config.toml
n_head = 2
n_kv_head = 2
d_mlp = 640
norm_place = "pre"
positions = "learned"
tie_embeddings = true
parallel_block = false
init_std_up = 0.0163
lr = 0.00638
warmup_steps = 44
decay_fraction = 0.718
final_lr_fraction = 0.1
Each number is 200 + 40 x the weight over the matrix's rms, rounded and kept within 0 to 999. Layers, rows and columns count from 0.

# up: layer 11 MLP up, 640x160, rms 0.163, rows 213-255, columns 80-159
# down: layer 11 MLP down (transposed), 640x160, rms 0.17, rows 213-254, columns 80-159
up213,138,243,174,240,265,219,231,158,182,211,204,192,207,215,186,180,221,281,101,235,192,280,246,212,208,204,97,146,262,204,243,190,222,263,193,146,193,243,194,183,194,183,266,186,126,262,245,194,180,169,198,214,260,198,157,119,171,184,247,153,148,223,214,164,149,141,253,268,283,193,149,212,198,183,166,154,227,224,198,217
down213,192,163,248,197,153,187,222,208,162,211,140,236,174,241,165,197,247,187,287,211,214,204,254,163,277,250,169,245,206,168,204,265,181,250,242,209,255,197,182,142,197,277,149,121,172,181,218,207,177,142,260,204,221,228,144,186,210,227,253,207,175,179,187,160,90,257,198,176,164,102,246,192,172,155,209,151,173,89,225,145
up214,203,176,258,152,195,158,241,158,169,181,162,141,141,185,185,220,228,274,197,234,215,233,239,220,261,230,247,173,138,123,138,174,227,265,229,217,126,222,158,223,162,215,206,147,232,220,223,240,245,169,171,296,184,147,179,175,195,167,304,204,215,272,242,231,218,189,210,258,211,157,225,207,192,170,179,244,206,233,228,298
down214,210,209,187,182,190,226,162,199,263,212,233,186,215,234,218,149,194,185,197,170,156,180,220,234,143,267,191,237,247,218,190,237,150,135,134,179,168,179,193,164,254,238,175,166,291,202,290,206,170,159,191,139,192,220,260,131,186,273,190,167,159,184,158,239,205,199,150,204,249,221,279,128,158,223,165,177,191,131,134,178
up215,167,181,243,186,226,247,195,241,221,210,219,269,223,179,114,241,192,230,127,247,174,150,223,332,206,120,215,212,212,155,171,199,185,147,303,298,165,166,173,203,246,213,237,191,167,125,248,173,283,201,204,212,193,214,197,189,117,154,230,201,167,237,163,167,165,149,205,182,106,194,195,185,173,119,178,211,204,145,230,175
down215,193,231,230,201,255,273,154,135,238,243,229,262,165,197,127,202,134,253,129,198,204,169,246,234,209,141,242,183,215,201,200,244,178,152,220,207,208,184,210,178,201,191,193,270,280,166,189,195,220,233,238,211,179,134,198,252,175,171,194,248,202,205,181,125,174,222,195,125,185,204,197,164,200,116,191,214,214,137,200,194
up216,240,167,176,211,192,116,193,198,181,171,215,238,216,162,246,194,212,128,140,237,171,173,300,208,199,262,177,144,170,166,147,219,163,262,231,181,238,177,214,259,275,157,240,154,199,301,192,196,203,193,311,201,191,227,281,175,186,144,143,152,154,243,239,212,211,144,207,197,214,196,167,187,207,153,207,167,250,254,218,233
down216,245,249,108,115,230,230,264,150,182,231,199,209,132,186,200,156,173,189,216,169,178,243,146,218,281,225,181,204,199,154,118,163,209,227,135,167,196,219,225,156,234,192,181,146,271,251,240,192,233,228,167,256,158,142,260,196,162,164,135,131,230,186,246,174,162,207,77,208,233,136,241,189,221,231,179,207,172,169,224,99
up217,165,230,238,188,192,227,162,156,194,213,217,225,188,179,225,239,229,176,150,201,154,232,185,190,147,180,231,145,214,175,194,179,218,263,216,235,207,196,197,210,239,246,187,118,196,158,116,197,214,277,212,170,136,223,245,255,192,222,151,173,156,160,225,175,178,191,127,245,173,306,211,256,216,241,261,226,156,207,181,202
down217,232,187,209,168,228,243,172,181,195,145,281,216,228,255,260,156,292,148,172,168,131,181,185,240,215,209,145,310,197,182,172,199,170,218,123,248,272,197,263,235,291,191,227,191,196,283,201,191,190,289,190,273,192,135,170,145,175,143,232,210,247,192,233,194,206,184,189,167,271,159,157,165,135,267,128,228,259,254,240,209
up218,126,169,223,201,206,211,215,210,163,204,186,240,202,160,166,148,162,127,202,256,252,228,207,225,168,197,209,281,144,259,245,169,195,231,284,223,147,186,202,229,101,162,192,146,202,215,268,221,208,227,169,244,208,190,226,165,197,303,202,247,221,192,286,208,179,183,157,271,201,215,125,252,236,238,252,192,188,261,199,209
down218,268,221,207,284,119,197,197,202,221,164,191,186,238,207,221,242,203,204,185,171,176,206,179,190,233,237,232,213,234,161,220,185,257,180,170,237,189,253,197,245,224,177,232,233,193,172,234,249,197,179,216,175,163,207,302,198,164,238,176,212,158,216,165,237,239,185,243,213,156,262,211,246,270,150,199,199,319,179,238,174
up219,179,188,166,175,245,206,177,185,258,204,182,170,230,246,209,134,215,253,163,216,257,202,186,177,235,204,157,229,228,203,171,201,161,270,186,263,233,234,245,159,177,201,187,180,211,202,195,200,157,276,275,224,226,189,232,207,229,197,228,168,204,132,219,221,173,228,196,182,202,181,264,204,249,196,213,173,235,265,222,276
down219,206,178,254,125,205,176,124,240,170,177,165,268,306,204,185,170,178,199,191,212,226,266,195,190,190,156,181,261,258,193,215,192,189,234,148,159,198,170,203,222,228,192,181,247,205,152,135,185,246,208,317,273,177,192,248,228,189,263,223,187,165,236,99,233,216,230,161,201,123,195,235,222,269,171,174,255,176,210,251,191
up220,165,191,268,109,216,306,218,207,186,230,169,231,254,162,288,202,129,217,175,229,182,204,157,194,234,212,189,265,140,217,243,169,194,265,205,166,164,263,221,191,211,203,175,159,193,167,230,228,154,138,164,250,265,166,132,254,154,231,251,281,173,153,252,195,200,219,259,244,135,197,145,181,165,163,168,161,164,236,211,248
down220,245,262,196,162,195,163,237,187,166,134,306,150,141,194,258,156,215,246,229,189,222,281,211,248,229,181,188,227,158,278,165,225,181,237,187,216,170,171,203,145,167,215,189,210,281,212,183,238,166,270,178,244,178,148,291,208,195,179,193,153,232,239,197,180,126,215,203,184,226,169,285,228,182,180,231,211,201,176,241,181
up221,191,155,146,202,168,236,151,238,236,242,208,256,213,269,206,230,218,163,186,194,133,164,152,204,140,215,221,203,220,162,226,215,220,223,182,263,242,261,213,181,271,152,224,149,127,175,113,280,258,235,200,175,200,144,188,186,206,148,237,195,172,205,209,176,121,166,225,185,217,181,213,220,129,156,156,252,180,214,244,187
down221,232,167,185,233,241,213,188,236,155,223,196,168,161,183,275,188,213,220,199,211,225,209,165,152,213,195,190,236,259,149,258,172,184,221,251,161,144,210,195,238,193,261,189,249,199,244,164,206,151,260,155,173,150,162,200,169,287,222,192,104,201,187,187,234,209,151,131,223,212,195,215,156,204,184,200,166,243,157,189,261
up222,194,180,207,201,193,200,205,213,211,225,253,259,245,168,164,224,210,208,208,156,192,241,151,164,243,199,127,178,213,235,301,222,194,252,169,194,204,179,213,72,206,238,194,141,211,199,225,280,186,315,222,229,287,181,191,195,156,172,176,193,244,145,206,233,281,198,212,199,141,171,203,246,202,227,201,221,182,198,205,206
down222,222,223,237,169,176,128,203,167,240,158,193,246,155,204,228,133,200,148,223,247,216,143,228,212,158,270,248,147,154,183,127,146,125,238,221,248,196,268,170,230,185,185,172,182,208,224,216,107,177,157,210,194,177,206,240,155,228,151,184,221,168,289,191,197,130,213,195,201,191,196,182,183,155,183,171,141,138,223,217,251
up223,232,172,231,206,213,201,240,168,237,231,177,176,201,225,214,176,229,197,200,201,154,182,217,202,164,225,210,207,147,223,171,148,262,170,222,274,192,260,217,173,293,201,207,182,156,177,232,196,184,203,160,216,200,242,223,166,189,168,273,170,234,214,244,110,245,259,198,156,196,224,256,210,170,168,207,183,150,237,202,220
down223,212,174,134,207,267,158,237,168,283,225,239,154,162,344,61,202,196,197,246,256,111,182,173,134,126,302,196,164,196,153,209,200,223,235,231,177,162,215,225,224,195,158,190,174,151,210,277,215,191,194,144,193,129,189,147,247,197,211,234,210,133,181,147,230,190,151,131,211,241,200,136,133,242,223,184,186,154,160,182,219
up224,207,167,196,213,199,218,224,245,179,159,247,192,177,196,200,147,202,222,261,190,174,202,205,310,182,206,258,155,100,214,242,175,224,261,182,173,113,214,194,212,188,112,135,162,290,226,235,309,252,234,200,247,169,171,214,186,235,118,231,161,204,181,214,169,153,169,255,241,222,152,232,173,223,231,157,213,143,206,193,126
down224,158,196,141,171,240,120,143,213,110,270,173,259,206,215,265,283,207,116,248,146,183,261,147,157,215,175,231,253,194,181,202,204,163,187,234,193,139,206,150,215,198,208,158,275,176,197,173,87,216,180,182,197,113,151,243,213,238,200,245,182,260,324,216,251,159,207,248,175,174,193,147,243,209,264,170,249,169,121,256,132
up225,180,125,207,187,212,139,307,106,255,254,186,176,154,207,224,203,141,176,164,224,186,192,200,272,107,161,221,208,253,216,201,218,225,222,213,196,224,161,155,214,278,181,187,153,199,195,259,230,189,205,229,99,213,192,270,231,271,218,188,168,208,216,244,169,237,145,181,263,264,146,195,148,144,183,183,153,206,250,173,186
down225,243,214,136,163,182,201,128,238,145,118,192,134,179,218,170,213,220,244,239,215,214,200,233,240,246,246,212,130,231,184,222,207,194,163,247,195,193,200,148,205,181,235,176,200,204,242,236,111,227,263,150,270,203,213,137,129,183,237,157,258,196,188,160,194,149,296,230,182,227,201,167,195,275,156,139,205,205,185,191,169
up226,162,212,177,245,198,237,234,190,222,165,176,164,301,225,202,207,180,277,182,183,210,287,163,254,208,200,293,251,142,173,150,131,281,218,241,199,246,246,175,200,246,218,222,252,198,252,159,190,223,213,188,171,147,230,291,265,174,239,181,144,206,172,266,193,198,231,164,242,211,219,162,262,171,228,162,190,162,175,240,188
down226,267,241,224,212,199,141,199,191,206,215,279,255,209,261,117,203,149,246,196,235,201,177,194,230,228,251,201,209,247,225,214,191,184,226,235,131,208,192,190,244,219,149,242,195,298,243,228,211,195,217,183,184,174,202,176,220,167,202,221,234,185,245,206,234,241,212,216,123,196,170,154,194,159,174,90,224,205,205,251,220
up227,194,207,169,199,254,219,185,177,221,121,219,140,218,219,191,165,202,264,163,307,204,253,230,181,164,153,165,146,134,180,179,194,257,169,193,191,272,226,188,229,243,170,123,185,155,138,138,177,184,240,192,266,239,177,219,157,230,174,237,175,207,240,214,235,198,247,187,207,185,188,206,244,172,205,189,183,135,181,222,137
down227,207,134,237,249,199,197,232,202,214,179,189,228,167,223,192,250,172,201,245,137,199,182,227,228,192,174,272,236,98,228,148,112,181,225,232,250,135,180,177,207,193,175,195,117,158,176,127,254,217,166,217,209,256,215,162,224,304,155,215,240,204,145,142,151,196,209,102,193,211,252,170,183,228,210,231,261,153,235,265,237
up228,214,146,197,207,175,167,235,198,145,174,216,155,157,162,256,217,204,195,176,207,191,188,237,165,231,178,178,151,158,207,249,291,240,168,237,195,220,237,221,191,213,165,240,246,259,213,247,169,190,143,207,109,211,168,211,179,164,205,200,209,196,223,237,178,270,181,140,193,264,265,235,185,175,137,208,148,195,171,276,239
down228,179,230,249,230,176,181,206,163,181,182,146,177,106,226,176,121,189,174,202,181,314,228,146,185,154,186,200,168,193,186,230,145,273,212,165,218,163,173,196,210,190,137,177,210,261,161,187,236,166,174,284,107,205,193,191,187,231,247,200,184,223,248,116,205,167,203,179,185,151,257,160,161,205,245,229,156,186,190,229,185
up229,176,226,194,204,221,245,81,222,137,190,172,272,169,209,229,189,207,163,150,255,218,164,153,276,187,139,200,214,162,241,255,229,200,226,241,204,251,242,261,172,116,170,198,208,132,238,153,280,184,223,201,222,215,217,180,154,151,215,178,258,191,161,212,175,221,207,199,276,224,187,120,261,184,191,230,203,196,192,245,177
down229,155,215,262,190,174,142,233,197,207,275,229,173,185,194,211,176,262,225,192,189,304,181,198,181,219,158,205,207,244,215,140,173,187,195,164,209,208,221,167,214,274,200,216,149,216,173,242,233,184,170,196,155,268,184,205,191,270,174,174,213,195,179,142,315,241,293,155,221,235,219,164,257,229,198,175,211,122,243,203,162
up230,126,188,245,185,161,143,189,175,219,198,225,223,222,146,179,205,196,129,196,231,199,186,160,208,186,127,186,166,216,214,208,239,158,238,170,274,186,253,198,191,138,268,191,159,191,243,130,183,224,189,182,163,149,158,288,241,171,147,252,141,188,158,207,174,199,238,160,215,240,172,199,204,218,204,176,159,242,210,113,217
down230,207,163,132,226,172,155,193,292,179,195,153,223,217,265,200,163,254,171,195,223,236,249,156,181,191,209,208,198,196,150,168,241,116,230,206,189,244,156,169,196,217,159,199,249,121,156,211,263,229,235,202,202,240,163,201,149,178,167,143,179,175,236,190,115,229,240,210,201,208,224,222,265,168,192,172,244,209,276,219,211
up231,198,209,213,172,239,164,224,221,193,203,222,212,232,92,258,235,177,216,175,163,238,259,235,146,235,167,238,215,158,161,217,209,235,206,275,141,232,170,152,204,178,192,197,209,180,264,206,233,189,291,187,246,215,189,252,199,226,223,145,180,227,222,262,169,199,139,208,184,253,172,173,161,252,186,195,215,235,267,176,207
down231,188,231,241,253,155,156,215,234,236,197,256,202,338,197,226,251,138,288,235,260,176,255,208,98,208,276,189,185,165,208,151,160,170,271,262,193,195,234,207,211,239,256,158,217,200,180,240,127,238,163,159,189,171,209,213,214,238,228,156,234,209,171,197,216,164,131,237,216,210,158,214,126,145,217,181,190,172,158,222,156
up232,188,122,291,209,191,245,246,206,218,211,196,222,178,182,241,165,246,213,202,188,236,140,175,208,190,183,227,265,155,159,212,204,199,223,236,247,152,199,210,213,214,249,144,183,178,240,250,216,247,229,195,163,209,208,274,207,247,208,227,182,162,238,204,239,199,253,187,248,244,215,209,222,159,193,167,188,169,230,253,193
down232,222,237,212,248,188,195,192,236,214,212,194,258,190,204,178,212,264,185,137,252,224,258,221,184,218,243,237,229,175,203,208,156,203,245,202,220,197,230,168,213,205,245,169,249,204,164,142,233,184,178,141,209,134,119,225,189,198,212,205,240,197,243,183,183,224,245,175,190,173,163,90,154,227,214,226,178,189,175,153,239
up233,181,134,188,264,250,202,210,231,197,230,225,175,202,197,247,268,268,119,265,243,255,180,217,215,203,204,203,211,213,189,157,243,192,200,150,284,206,197,204,208,225,186,264,166,253,210,201,272,228,223,189,210,227,145,194,179,282,196,150,136,111,218,193,200,195,219,267,150,203,164,198,226,207,177,233,268,161,152,211,236
down233,256,237,176,211,213,292,195,196,224,137,142,227,206,231,175,178,154,297,187,232,203,125,148,243,221,209,230,209,233,160,256,177,163,244,250,109,207,196,180,155,225,158,232,237,240,174,228,179,165,172,197,218,179,161,179,227,146,245,186,207,240,185,155,234,232,133,174,231,176,197,235,141,143,280,127,250,160,169,232,205
up234,122,186,264,149,193,97,222,198,243,215,253,175,230,264,156,248,216,131,255,290,215,285,249,230,202,227,222,241,272,281,267,165,173,230,225,250,211,222,240,198,246,200,170,148,276,153,244,236,215,155,203,196,244,253,164,191,97,195,262,241,176,197,212,242,192,215,218,237,233,253,229,221,211,196,253,258,170,230,272,241
down234,178,170,257,253,217,197,186,169,228,145,218,172,248,181,156,204,229,240,274,179,273,279,200,215,255,222,131,195,250,250,199,136,231,250,256,177,217,149,204,230,142,228,123,163,214,220,222,198,225,188,203,231,185,199,238,203,198,184,188,202,224,248,176,183,217,243,286,227,147,137,198,232,208,268,149,263,234,203,190,223
up235,273,162,275,210,203,159,181,249,180,190,248,191,132,102,174,173,173,181,170,201,252,200,205,237,177,192,192,219,174,253,215,198,180,239,226,184,144,220,149,145,176,187,236,176,184,200,171,160,218,238,253,210,198,148,185,185,152,240,212,249,171,215,222,270,153,219,172,180,257,267,207,225,215,154,313,235,194,218,241,159
down235,233,210,225,222,238,181,171,149,163,209,117,216,180,261,236,180,121,210,184,198,159,193,200,165,173,234,195,151,212,196,241,256,168,208,183,138,217,175,206,178,162,211,167,200,218,255,220,113,182,159,180,193,141,226,206,252,210,167,96,132,227,151,140,183,187,251,207,241,199,94,265,238,273,167,171,231,220,151,135,179
up236,155,288,214,219,273,188,239,234,275,164,163,190,237,158,213,200,211,242,226,161,240,190,276,232,233,205,224,186,269,123,181,301,277,218,275,212,208,219,224,188,151,217,95,178,166,230,237,186,250,239,250,202,269,204,240,227,298,198,177,137,195,163,180,200,144,256,228,273,182,239,222,173,181,209,170,215,214,248,217,229
down236,138,139,261,297,184,196,227,182,181,187,191,197,229,184,122,151,207,194,223,116,293,106,157,193,205,250,212,221,236,174,213,156,306,123,110,189,178,164,242,207,196,234,215,208,190,215,177,213,148,252,169,193,185,149,161,235,233,184,235,206,137,131,177,204,194,203,153,228,245,152,151,172,196,145,160,262,203,176,192,177
up237,206,248,198,236,191,158,165,265,207,265,132,193,271,156,245,176,228,134,222,189,293,164,219,169,258,224,232,156,177,196,238,263,227,235,196,219,189,128,144,171,209,187,146,240,239,237,204,250,215,203,189,126,222,194,250,211,218,167,134,136,216,219,228,145,174,254,155,272,221,198,214,192,190,249,206,155,207,209,242,147
down237,236,261,239,161,212,191,176,204,138,103,165,212,187,260,206,167,191,239,212,247,165,238,246,235,245,250,183,187,152,200,177,109,172,209,232,172,128,191,216,222,206,263,176,174,187,211,215,202,168,203,163,195,196,172,199,176,173,248,167,158,239,180,182,198,212,196,147,197,168,262,193,192,159,221,189,236,213,201,177,140
up238,249,191,215,212,148,232,192,188,280,137,220,149,194,204,290,276,264,175,232,263,169,182,222,170,279,189,168,213,187,276,168,210,162,235,171,151,212,152,198,169,208,209,207,301,216,171,214,245,257,247,229,188,188,194,236,252,142,202,161,271,205,202,327,256,265,156,247,157,200,201,160,188,263,250,261,216,235,239,189,209
down238,228,215,178,198,177,239,167,149,188,218,168,264,130,181,220,126,205,187,171,224,176,146,251,145,156,198,236,299,190,181,168,237,162,224,236,241,163,220,258,247,173,156,255,143,169,163,285,220,162,192,180,200,216,226,233,245,159,267,153,286,192,191,140,248,212,107,221,220,203,155,263,157,273,152,223,169,236,183,138,189
up239,173,151,201,262,159,158,183,182,293,145,187,239,141,213,299,162,180,229,139,212,167,194,197,269,221,236,168,164,151,195,183,202,199,172,169,183,153,181,203,160,181,199,202,145,161,218,241,207,182,181,145,206,197,115,194,215,251,162,227,173,181,191,165,204,205,206,191,94,305,227,185,218,224,248,200,183,225,128,173,213
down239,258,196,231,219,187,206,244,194,157,215,235,195,234,202,101,188,239,165,202,86,268,253,219,213,225,164,167,196,246,185,148,188,221,222,252,253,239,193,169,241,206,256,233,198,231,158,218,130,227,218,214,199,197,219,182,181,213,248,126,243,198,241,142,249,207,123,219,187,138,159,132,141,180,161,180,182,209,199,186,226
up240,214,239,193,183,188,92,246,123,165,213,216,231,249,247,251,141,189,184,145,188,205,261,214,129,101,195,230,218,216,174,304,168,199,188,141,129,178,235,208,148,137,135,218,137,124,133,150,191,88,235,144,230,186,188,159,161,359,156,193,215,166,141,153,216,171,218,210,119,275,197,213,158,170,101,203,149,190,130,210,229
down240,186,195,200,155,194,190,259,230,199,204,249,259,213,212,188,187,202,261,150,187,256,186,227,216,175,222,185,182,222,227,258,170,210,227,162,248,237,210,250,238,213,219,275,212,334,133,190,231,172,223,202,200,243,206,186,246,241,168,141,173,200,162,225,183,204,162,193,183,208,194,170,216,259,140,209,141,221,191,219,251
up241,198,169,187,285,203,202,221,192,232,195,169,194,170,160,311,215,225,229,123,233,144,193,193,166,223,240,244,214,179,216,125,271,257,148,181,236,200,176,205,209,184,255,170,188,201,201,206,131,206,203,197,188,225,171,219,172,265,175,248,207,251,183,203,159,246,116,167,214,261,161,253,194,189,212,140,226,139,227,228,204
down241,173,257,223,188,253,188,167,196,165,214,230,163,234,102,176,202,235,216,260,219,212,201,214,234,200,136,215,168,197,235,261,124,172,127,226,237,214,181,194,237,166,184,199,179,201,146,134,214,157,193,231,230,120,231,262,243,210,182,214,169,202,232,196,250,139,134,229,255,166,195,225,227,262,194,220,196,263,167,212,144
up242,240,175,232,211,285,215,233,208,238,249,202,158,217,166,192,216,176,215,177,204,180,264,186,139,128,179,128,142,243,146,168,188,198,145,234,249,185,152,146,204,195,265,220,202,173,230,234,193,242,197,244,234,236,234,217,193,155,226,160,177,221,176,162,309,272,168,182,247,219,226,236,191,216,254,248,212,232,197,203,203
down242,145,227,249,252,162,183,197,216,261,213,133,133,165,268,206,180,218,155,232,259,193,174,196,244,222,236,214,202,231,279,168,218,187,217,192,156,182,249,178,156,225,189,220,181,211,140,206,184,141,181,199,209,289,187,183,206,195,138,218,194,187,219,179,190,158,247,208,119,202,201,198,251,181,169,217,171,284,218,232,149
up243,241,173,208,133,219,185,216,205,168,185,174,219,211,162,192,162,231,177,171,183,184,188,176,196,207,265,173,207,162,237,197,219,183,228,259,214,244,168,260,177,232,176,157,210,194,118,165,247,152,185,169,171,174,204,247,261,210,209,267,280,161,157,188,262,222,162,171,199,229,197,201,162,204,174,315,301,174,149,234,80
down243,167,232,219,151,230,238,226,236,279,249,224,195,187,150,165,181,174,232,215,237,173,167,232,207,152,183,194,158,176,164,193,205,199,196,160,197,218,246,191,269,204,266,245,226,169,222,286,205,121,222,217,241,240,191,160,134,160,221,201,179,283,281,207,134,166,197,183,241,181,187,250,266,236,259,169,138,210,222,165,167
up244,203,233,238,241,284,157,215,215,173,141,162,191,197,207,174,225,204,77,221,171,257,241,199,246,260,254,189,232,111,226,188,188,120,244,187,195,176,235,143,186,209,186,152,252,237,248,205,109,183,236,254,225,167,230,170,205,183,199,263,176,129,168,203,198,231,263,159,190,244,261,120,180,173,259,137,221,162,202,171,115
down244,165,197,183,196,171,246,182,192,255,177,214,236,127,197,239,176,207,141,246,200,158,199,258,233,234,147,161,186,165,251,148,260,181,201,211,237,127,187,258,222,223,223,192,256,197,197,182,219,222,147,204,201,75,223,248,174,211,181,189,217,81,186,237,229,222,265,196,160,204,268,261,251,220,229,203,186,229,214,188,251
up245,215,206,192,175,233,218,208,165,231,220,218,222,199,137,201,184,258,216,155,205,184,240,225,213,188,205,247,227,218,180,127,285,238,247,169,251,238,200,223,263,250,176,230,221,211,194,140,130,192,207,246,270,260,187,206,218,147,186,230,192,251,122,125,245,181,272,253,181,238,236,235,224,184,195,150,227,165,260,227,190
down245,168,221,225,210,192,241,175,182,197,216,212,247,223,248,193,216,249,160,227,256,187,232,159,211,209,211,168,119,140,218,193,192,214,143,238,171,177,199,256,250,182,139,156,194,122,202,229,265,279,173,184,197,144,221,191,176,298,279,153,248,159,197,162,180,229,194,132,217,185,274,143,210,207,195,192,242,234,210,207,260
up246,211,188,235,183,262,260,185,271,141,272,268,203,202,154,217,212,109,158,180,197,201,178,143,209,151,164,147,297,176,217,234,182,131,265,224,217,257,238,180,260,117,162,164,254,190,193,109,136,189,223,222,145,199,105,208,189,105,307,199,253,228,213,195,174,124,228,238,234,230,245,203,203,235,179,227,195,156,192,191,146
down246,228,203,158,189,218,251,234,218,233,271,222,215,222,271,246,228,301,292,240,243,134,220,221,238,234,244,178,350,187,248,205,247,240,236,240,205,173,201,142,152,223,190,268,180,210,242,191,233,229,240,145,230,229,210,106,185,155,166,102,198,179,254,173,226,155,231,270,221,204,185,180,166,185,189,225,293,293,244,191,157
up247,138,151,185,243,207,259,208,211,222,242,204,169,160,237,197,267,244,177,259,249,231,242,223,176,151,242,194,198,170,230,136,171,170,219,197,143,214,218,173,195,256,212,193,183,215,255,212,242,139,266,312,245,196,251,224,118,206,234,245,124,152,290,176,237,123,205,179,299,170,155,161,228,294,176,130,222,195,209,308,202
down247,284,210,252,155,276,258,252,261,234,275,189,149,224,223,191,198,150,136,175,213,165,115,253,322,191,184,206,181,217,238,208,193,238,137,132,146,124,172,171,207,164,260,178,208,201,196,161,205,185,103,241,195,167,171,276,168,185,223,199,234,227,175,171,267,208,224,182,262,193,205,200,168,204,248,202,234,214,228,167,232
up248,168,228,225,225,232,243,220,156,170,178,197,219,189,100,187,198,226,199,218,214,206,170,291,190,192,225,205,181,183,208,200,206,164,169,224,159,212,207,185,250,214,167,103,181,218,276,237,244,205,170,196,210,170,166,326,117,184,190,171,136,193,228,233,153,244,194,232,180,229,135,193,170,180,245,308,118,178,187,194,183
down248,199,193,141,168,193,224,197,219,170,253,231,187,234,208,132,237,182,231,220,224,232,215,85,221,191,216,203,146,189,233,151,181,206,213,189,215,265,220,194,166,182,159,243,221,238,198,221,156,176,305,212,206,237,193,131,245,221,215,233,196,132,233,236,244,134,159,120,182,181,250,168,225,187,210,200,230,168,207,215,164
up249,222,173,240,218,240,197,286,238,213,246,212,174,314,218,157,215,224,127,182,194,186,206,218,210,211,179,144,142,167,153,204,152,214,182,228,223,161,221,240,221,242,139,207,194,140,208,211,141,235,194,170,201,188,198,202,201,244,176,179,146,259,193,174,221,163,220,137,232,188,207,188,206,224,204,167,261,155,186,219,124
down249,156,272,170,186,206,184,243,214,255,259,234,141,145,146,182,149,255,221,257,192,239,73,216,205,125,247,209,259,173,206,163,188,255,150,225,146,202,199,226,109,185,204,162,235,179,206,209,175,228,163,182,184,170,156,215,164,205,207,144,174,126,289,261,172,168,200,173,213,289,228,176,186,176,262,205,206,214,205,151,174
up250,223,140,234,205,248,174,199,160,160,185,255,178,217,258,166,210,198,225,146,167,176,174,170,141,185,223,276,159,206,173,189,161,182,222,240,151,173,253,69,209,201,185,192,189,139,118,195,197,258,151,102,248,208,233,170,223,232,235,199,250,194,210,207,211,227,218,180,215,182,223,139,208,198,220,269,247,230,215,244,218
down250,164,163,201,296,234,213,172,230,102,207,128,206,240,211,248,317,163,213,232,199,281,138,192,157,213,206,163,141,197,233,230,263,217,223,251,213,232,124,234,137,143,254,191,220,148,155,156,197,165,165,215,268,223,195,249,209,212,162,219,223,190,203,158,210,176,241,169,157,196,193,176,216,157,248,219,172,146,224,259,244
up251,277,211,235,229,200,206,167,201,152,218,232,200,210,242,213,167,201,265,228,165,209,103,143,188,182,187,203,161,167,134,193,241,160,165,202,197,166,218,247,192,186,188,175,230,124,156,181,219,242,185,270,177,138,237,272,133,263,229,190,237,198,178,198,163,218,222,207,247,236,142,182,233,186,157,207,162,264,173,203,178
down251,139,245,241,183,140,251,226,150,222,197,220,206,225,195,202,229,234,145,181,118,222,165,186,157,197,177,209,204,214,227,188,197,176,248,264,239,191,294,131,128,226,168,176,209,229,185,201,213,216,189,261,154,268,226,236,147,129,157,169,237,194,263,202,195,162,253,199,199,139,177,187,285,223,218,192,257,213,223,225,220
up252,249,221,228,224,217,214,279,207,178,206,185,159,204,219,130,124,199,163,219,213,206,203,133,183,229,172,172,218,211,274,268,261,271,231,201,175,179,214,162,123,216,129,224,228,152,218,276,240,246,165,216,173,233,178,179,159,171,256,253,251,240,151,138,155,172,200,196,217,211,216,198,240,219,204,252,173,181,155,131,182
down252,278,171,101,206,246,198,170,174,275,183,269,248,258,199,156,224,175,294,214,227,228,186,218,206,229,244,200,210,233,180,284,190,185,137,261,259,149,146,250,205,180,177,204,239,231,220,180,241,187,216,184,190,147,208,248,237,246,207,252,158,158,200,235,243,216,235,214,175,184,110,229,225,258,190,241,247,250,261,216,214
up253,171,218,220,271,262,187,203,229,189,229,201,186,207,195,173,268,140,227,211,244,172,308,216,121,185,255,83,155,110,175,147,255,165,208,176,258,157,208,184,194,83,177,164,233,168,119,204,202,200,168,266,187,257,160,204,133,202,154,156,262,154,213,210,210,152,216,257,237,191,192,196,143,202,134,234,225,204,207,129,120
down253,228,225,275,185,161,160,114,243,204,183,268,277,158,248,251,257,176,168,190,194,241,171,168,213,211,195,184,150,171,180,210,167,124,227,230,158,205,195,153,216,194,153,183,131,149,244,113,243,148,266,220,216,177,162,242,86,117,163,169,236,197,138,220,222,170,122,174,196,164,128,186,176,159,163,247,172,215,230,284,165
up254,128,179,214,243,194,187,105,209,260,205,178,224,241,181,247,267,202,247,252,248,169,230,235,220,118,188,153,230,211,224,156,201,176,232,184,236,190,171,200,259,173,151,177,240,224,140,212,224,183,213,149,167,274,232,205,256,234,283,244,188,197,208,214,168,235,173,267,153,238,143,214,232,181,224,207,190,127,201,183,190
down254,274,159,187,132,191,157,213,258,151,178,173,187,166,296,246,218,236,145,211,190,219,206,196,198,265,222,281,145,259,250,183,215,206,156,194,211,187,243,203,229,299,162,259,157,125,168,189,114,222,256,143,245,185,148,160,208,217,242,283,223,261,130,177,233,173,217,198,214,135,200,221,202,190,175,165,312,230,174,214,189
up255,154,190,191,221,177,193,181,195,239,117,172,139,208,221,229,206,213,130,157,173,185,135,241,174,153,145,160,215,233,163,252,217,217,130,178,189,205,231,195,186,216,181,159,241,244,252,167,208,202,139,186,143,201,146,224,171,248,148,249,262,197,238,218,203,184,259,165,156,229,200,187,128,216,210,161,237,134,224,214,227